Weights of a small transformer language model.
Size: 19 layers, MLP 768 ReLU, 10.6M parameters.
Architecture: no biases in attention or MLP, untied embeddings.
Each number is 500 + 40 x the weight over the matrix's rms, rounded and kept within 0 to 999. Layers, rows and columns count from 0. Numbers have three digits each.

# layer 14 attention key, 64x192, rms 0.123, rows 42-50, columns 0-191
521516495478535515513485480502484487466514518504511514516479519485508513533506517540488547488505493480501483527524494535501522529476525503490487493479482516554515484498479523480469492496505459495496512496501502490471493500517536482521497502492479491500477499509520494503503490496524500502521552485532502510527483461507440507495487559505519526529471507475516511513493513480498491500480502494490508493506495494495493506535521538507505503523481536517470530540538482480500505482512494484480514498477514483477491503495515490483487472517496499495531529537483528493498498505520481542
509508491506495521484511501544534457516508482501458523501498484451501522489479525470484511465519509502537525495493478482504479527481490451490526489529528522494517495515487445490496501485504496513439466523493471489538492498476472476464499476493504531461482505508500486439490530485524478493500469507513506517478541493489514458542484500513508502517540523495501483516507508498504505498492540447492555553483486519504470498490476498503467489505532494498485458473518490484455507541505544516478482514494477474499528480481547568511483544501535486496462546504509477513481511528445506465
515505519500492489487501489510540517500507529556504526512561516535490480541459519469506464486462495532471478532470418492508510437504502498478503518550489462464509498525522480508444532501526501502479510540506509519527468517530470489488435531484478467525494528476447494524484490510518512528503485527517454486510514481510528471564474507521464457520493502490489519511470485492487523519530492504477515533484485534499446516487483449489508490460526497499464502447470515544527527516497534501529490494545508493508517461478466483494538486511496475499559502519472517499527505506501555464
512502476487488431507511486500506471419514512494524530528511513541494493535483488498488461507476476533499506552448496493507526471479503500503526503530509474485546492480495478557505534533526479481428475523466496465463533490531509521502489569482531460516514525548484545506467564501508522510502521519492475450509487450492528499520459568554484464468512555491495493541431522462489516556525505515460456527458496491476462504471476464509516498515475494532423496465539516530449528475501546478540467514537470506504454497490501543456511528482502499518532508486498491512522498531528492508
474511452534478452438491513511506543535467487488525565495523458516468490528466495580500498456497498525466512503487454478526483436522488547510502454500545476474522522516515479507529508507507539540493526471516491511495489516510488508529485522539488511538489517480550523529483476506494534498490547502495476454488491561505489533528499496476509556522511506464459513543482521489477510538554483506540516484504522533495502544458553471474521516491473480497515526521508446527534483488465491529449501478503443447519486491498487461512528505518485491531496449479478526483510518535482469489
469508476500481453516479468519504484512490496463520534497503495520524492503497518494491476537515496532487500525479487463544493483509499492493495521529549484491527506470505513546507527520496510432506467508510506459452513491503539507510486532526488462510528483517475502533507549504471528520494524506496471461510456499475535492531477517566492486513486530473507529478467529489497554546541513520480454553489542518477479484514485473519519529522528503503520519439484508529479483489499534514572461510517473477495476484495487505490504499492465513490523524483517502484507515482532469476
529466499538526473513478482460514582520481476464462431527498489514529503509470498519473487528428458506452447511464498448517506463539468444505482540476519479448516491552542556484556504518522500467510479445487523501487443550512482444519508411474463543520478470510498497574504475466488557429460455493491503477466547496478559476505497476531433481515524521531501515556582547545457464517487533475542523503507516483530470451496533492482442464492552509513512628458445480534473440526484492492505551471464514503507524542491451469491468492503504469497509433498490495464499496501460449495
543443532473538511474455438495481522517499530549443462480399551447523491480513505505475445519533555475531502476493528491504488541501571479575480503477521481518481476505543501470554462473509505557540502469451499504501527479507501466497543387503511543514541476487502483468595499518483501440478481490478530517514567527431461478500517459438463539564484427470493470483542536537473496523555550564535562462475463440519519498550545571516503492513560502532510561498460482442544529437482400541525526491471613462504513511495465463484510464489551470454518511472497541512466516495473513518
500513436480456542491495505530523493524510463476478450463431490483555478513545518548463493555506589535532490492496517485547491534520486466614504485541534471565490508514535470489517481499525515506531540473528545475538558443532563480516521517455441530527498504502485436471567567555508509516461542473484524477472485509403483520480569424483536504523415471470446528506560585521519466579524536526529561501429495487543527547508511560531481460510530515529559504491437500499543454418492474511527495412495503422445456511490527488502461459529528530512517545478497548559470536423537550514
# layer 14 attention query, 192x192, rms 0.121, rows 43-51,107-114,171-178, columns 0-191
488505539471483463470505506471444523549491493485554451471520485523479499486528418467574499627491506526514503495479529447524520533480460530545559496483485442502527512504528492509492612468504505450450450535516511523499447519493424463475525488510526535549481541552606457541482487477463502465551491475437492458543484536446490479509487524459511484480517517475484496520534500448508552443575507556507471504573504525546496607453479490429534563469511562500496545533515554500571517483481613539554459494515581553490501461527548515478571519483449516513472503531481514419481564539493462519
565500567528462439558498494547522540501552537549565428554541484502474560532500454491538475488442514501485470559560559429448510485481487506465468489459485463531433529543458534521482582497638468480530548487515540508426470508474481476441469538497518403533514542517497482525545416530528514450503485527435465521561511446429483484480552568492509483558502490446545423530515456499538568445513538558388533499484498518490427524537530436463505530439532483510462549612495514471471507479512387460535513458461533493537504492544516446520525492533530512454483457516508520526595480480475532518
505512527503496547458481437533498414505515548540579427510466557527494521539463494514508459463433507504464473438419474511479466543484515470340570496555490536480427492470519493490405500494483562444500497538484458474491472480505533463496468604536444447527495453576492533488489456452570445451462501502498518620484456546514528408549472437516507508469414505422503526501513471411495510479445552537509562526502558507524470552516487491473545510581463488546568525473487478488501481491526416455603473548462554429580476447540454516476547541464531509499522476500488465458476470547444515568
574438534543503461575556524536474476535493516516499452491486577501461494537467469522538506448470497479494480409478460522499395402496527506459501452423528486508491546546507494501430465433469528474433510497510552469498491529420516505536474449529503511525451566448509495462482495437572470501530550420464506540432577441556490463496522469490541471549465465482577537476473452574446481548493425521479478525543550520508510586497506517502492521496547488457506550562562441458412508518475446442480471451464437506527523419461509556457512445469467491453533485543447590502502438537460438490
542547435528544528437494444449498542520498462511533456511420503437509483517512519499417546535492467564526530533517442526512507484519487437493512540497526516476523522501506513491513601468536515482529440551548516503498440482484537490477545513512543470469539482478500490497562407455476520444507510419479502505452484566490509396540492585459472453490446562508495495486427508487522566587444518494504488561504550518494477511535498452493542516556539530518518554504504492439529396526523508520490457467413527457514529425536472464496455483554530496477537479493505446472460464559515504453
471453507538578496519449534481483554517503484501490446462512508418514424477486538558528478534480499460515476503482501509465523452508504492471484522530517486476538557504470554497554477482552523524485401517493500501544552474498488478478492514538542537478531575439463499487479495522478485528525523465479521487517473502498508469475508535467497490530526499496510491520428533523465472457518491518508491578494433546504518486519460481480501530523573512508480463494519453461469482488450499534506405470514493472491499443503528522444537536517491459427502470574504500547535481532484403411
555450526485529469537548510581465525514581478514512508503454517546445529424481488509524462565509516444533487560474471494503488469457583514517550488468487497537466476546495560424532494522459540503416570451497482507506453548470458532569449388536445577582535502412494492501461521472552535460485448437550521565410542426497500524532539498432461556494468537506476456498500505499444432457521460423494546517570509524547538488522520509528421447397579463463559532561554436458401498489532502485443598462425509524483539503494484537517494380493561517477456416471491495515532520514499498494
515461522508461501525533512448460474557545476533496542512406517548556551499515523435437549603458458481541477483470473524583445460531486436482509478504603571507486478493464505508548469436444491449527575538522579457545492533486540489493519459470493474506555559500537452370543556462581532488443490482431523517532578420535510566496464425592524424564431551579506501426489464464539604545490440524512646516457516551500474614474476490499492508522557510447498552514565498483393484524515573470545512522551457490524484451444503544409421568528529559524471536482480543499468463449581517411
429445550525425551483426467507509462520512507455553569542407532487501478452547486460446545476536459551526445457502447516554538452514489463501476559525505482467545546484468633519413489472536471500538415488512491423553516473547540453483455486563456484502476469500496514451445546497515457463568533548545464480511508601575544570512522533601487563587471515463501493497444577480480524514504530591447536511550484458473415478520553509506501422585536514537425560487507535517517522433394501462545521534531519485510477530527479564480491500495448489570537559501493561492514530509522554504
471507616448536438446473560542509551523493533576584496535520386403500440641564484515502489477486571432498487548501473415468424542533522399479556576462469573439440471572513483528485496473489570490572540523512437589481536525548499472475541435506548491541543523553532507526488419496500560487510400550473437456558512541471603478514462355546532477477446461434477491520555492518526638487613498492559499465481514394419466589551512507484504579427543599656455596370419628495491623473520557581545490566417534448540407550465461452443580464520564496480605460418493487472495446513460645450
531532426554443514542468475489427540566465499517427441498490506415535557491481475488517461546503454535496526496499574425450545480441514451549520499581544552496487415487445484512542496533515506431550581530507550443527497440447553476476464426576570461426546484329519536415557525485430443511467584478562593545467586448512506487451432547493534529586512476491509404501390443574425462600432512563508517535434530633527395488501467522459508495514598527464559522496507510533413558500564437465572491476491422461471526497524432580514491511490479557553370586567554526495452486565556465472
597424508449552503581459513552485412488466481478469466529584479549553547566558479470479391570614500562535438515494521517502453470496474544464494496490530493481470549445494451466503519517538473561482539544482544482520511534425495450516502564472450528573485569508407571442501620454477492541497457446607507494457518507512515388539437472468464438493543459533514455454537506391541385492536518470429478530546433450519517395517532493530474443490632462497441512517466542442493424523377540424563465504511506521457551433521444510505460474459574457575499536487482477587519497507543441499
502503470567487510423484526448501560499552539534532558547514425456477497501595536545495492521517523474459497550501514485566478515555496547500488516430511514525535510538515467517477467499491471508502585475487554486470488535478490469489463458548488509538467506523563435499501455463566475517616582525523473563471551512522501513447453459510536588537509423431521520499559490493490487544585420529488466554505524576564485645532470501483432492386444516509494559451570471520572488495474397483542541501434515534537523527520430515516530432544466599521504447490417542480476579496452509597
536490546507516541436528449492538493479534552411419531508424537507485432441427518449447555480544486510544479478605521548516490572527479529523482482492530557406480516479530521487461471536436433470489526505493466470551486480489503462543529537538468493445514443442511496519497550423477523491488588525502474495504468538468437473484517507574486457556424547526503521538480572436498507498558514479475432477487468544497493495575523444500512545510464506562477538499490480479514448459502448465439527543467497437549543448509589494545474453604532492532446504528480534479520513507533487543
527612467511622507500461488289494461590573501444397531459483507506503419363489472568495474519673514523476530495528528472613501537556623489520457493503532501516564493489482538458506363583554486479455450514478546597552439475483436487497470501473443597368498416474439500568399651391494482578474555442619570506406528494536405429517457474489556504420446489467465559509426471531536464554496468489476570483553573572590480402492503481463496466574681568525473485458553513436455416422466490458455499429483462465507596446542540617470561466461425526557312419552409490549439506500559538546
477501484528426486467505463657534494507460482512488509495566402504455459422559478480571501476515464425535532478485515487486502466399515501553556584490405473488494463518524570481483474528460450580525475466425575553470528546512540485478479419541535489598453564503500487527479360452495549455610466525510505518462515501526433539481463474502489524507526512492520488500596532448504473452538486489476488540535482441577474563582376545477486581519427531462494539447571537510528460447458485502467429527568501560521446611521434478526589508444538523460485350461502485571451443494420499545
594437545483515498484493604442543486612492534499466495512478450510539493490552536437475485551576496532494503495506450453567550445531453551470477462573492524583450487384486436559509502499465478470491548508555519465515503469432454513503510523490500511383550472490425480439535628540553481566438549505520470455535531444533478494466465425462520475579390487459456457493446460446561497591514491484509563518404505575509454465508590482546513494445515506440495485533522515495418468567554500472551473434536419485467517419438491571464417465516479500583451532487518559532504520463558518430
486496518490503495485516487513487478452485509492524508506527486471500494511507483487492481494514507487513503496498533475486500518512493515511541506494484502487472477498499478506475528505511520515502513499486484517521508496514512512508489489495518514505526494491467474496524498508492501474492477510489481463494481510517498483511489491499499503478488509500505502512525494486494499467501497515511504490505502482499536486498495488495479503506509498502488505511475514522511486493511495499497517515508514519473494510514505474518524506475526494505532502481501485493506498492517501490
478513486490466501482528513517487488484476499487517496503481455485493505541485501491484488477518494471520484472505544491501485475505509509496509513508473486522469445502508499501502513492502523530494492482460513503504507501507497509494510492478501492530542501493492497519518486490506527464477491501467484496505526508500497481497475483500494513488482483503503495488513511494502531468487497517530545489515514500510504526517492533486476499507481481499526504500485529523519480504481489497441535519479495495481510528501481472504527496498517493514518455500521486480491486500482490481
460497491502491526447490476487491520525475498499512460496491482445488520539480505494482516469487513494497507500506518515513478496518491515479503498494481491506468449485479526515506518484506503499507464486486478492506466504483485492474524532492492506528517510502501514505512478476513499482497521490476512528490498534507478497494487490497498493495472487479505514489495499478502506473489480507504538503515491508495476503516494509484500490513482475523548494491486512509528501495468488491467542490473509500496498499497480467508525495495506499512516505508517497473516497485500476473
462514474493502512504527505506504524522483501451491496498533457492505503514524500521492496470511509455506511514525501532492475450515492519478489516474477485513493465472482520519510510512501523503485522497501502511518476517512483525501468506489514510473526508488504524507462477505534515467461494490457512530511525509456497505450489464518517513518485492531535493496521469485469516479484478489503549515489515504478481520513481469526484536525538499461496446475518497526466487497511492502444532478475468514488465533492468506553515523562483515505510446544515468475503467467506527469
494495542549501515460483494472482547539487502471533528515476507474458463504487489512509516465463548494466551552514523532541528522504478496526498520465499486503507507490493492516529562514518488492492473512541476504494455522464481489482493543515499520531483479503515505539501510511498502514506564487473526515468456510501471513478468508489498509485465494505517541513498484480541500518499439494493508523514477552505464512520498404505540485519458484477523464528535502522502443496533489486531502465484521453479451475477504455498507499503447489492499546488504535445512465461516498488
500506479470520520529503530529485516543516503485479500484475495485488495489500496491518506531526520485507510511506513492489513477510509506516498485507506481508500526495467492504552484496468511489506504503505500468507508490484505508523496476517503508480501480506490492470498538495500493511499513501493493504493497492494482475489485473458504502529489487514508508479543519500517499499518492497497510516467497520488507524491499489542495497488530487504500472512507483521467493507504500519517509499499504486457477485488477498477460488476511505484472512502499501504496533489499485505
491501462421403475449550489538475538511496490460500497508519451508496534489484496466591499479541475473522480458486455510470457452510529540463507491497462483542478474498453501501480525466464534522441484491441485549523500552497538550533509450475482502514527519470490469504474377496573521504471461512512503492523547498526462521511488495511514472487513484483516478493460551505454525438472511512549534490514507465494473537489473559511480552535511465491513498496511484510523544450502492461411501500554506564514549513528482478536547483523516535525459462510528443526510441532407539493
492507506549535526567515524514528495574518503494490499473483474484487445454493509582459526513495527458511549570516582523515546480510484583512521518546510537513512495448518513508543471509463464500536530497529520498492507480514478514491464508511527515460535462515518514499520563547481510527500500512479520499513505497466512490464485445500483455509478474533479521461531401478548513504497430481455521531510501523471492508525547443544493441539504526468432442526563521536449441529566500493522478485454437519535420481440511471470451586540479486450569489490507519454478501453593498446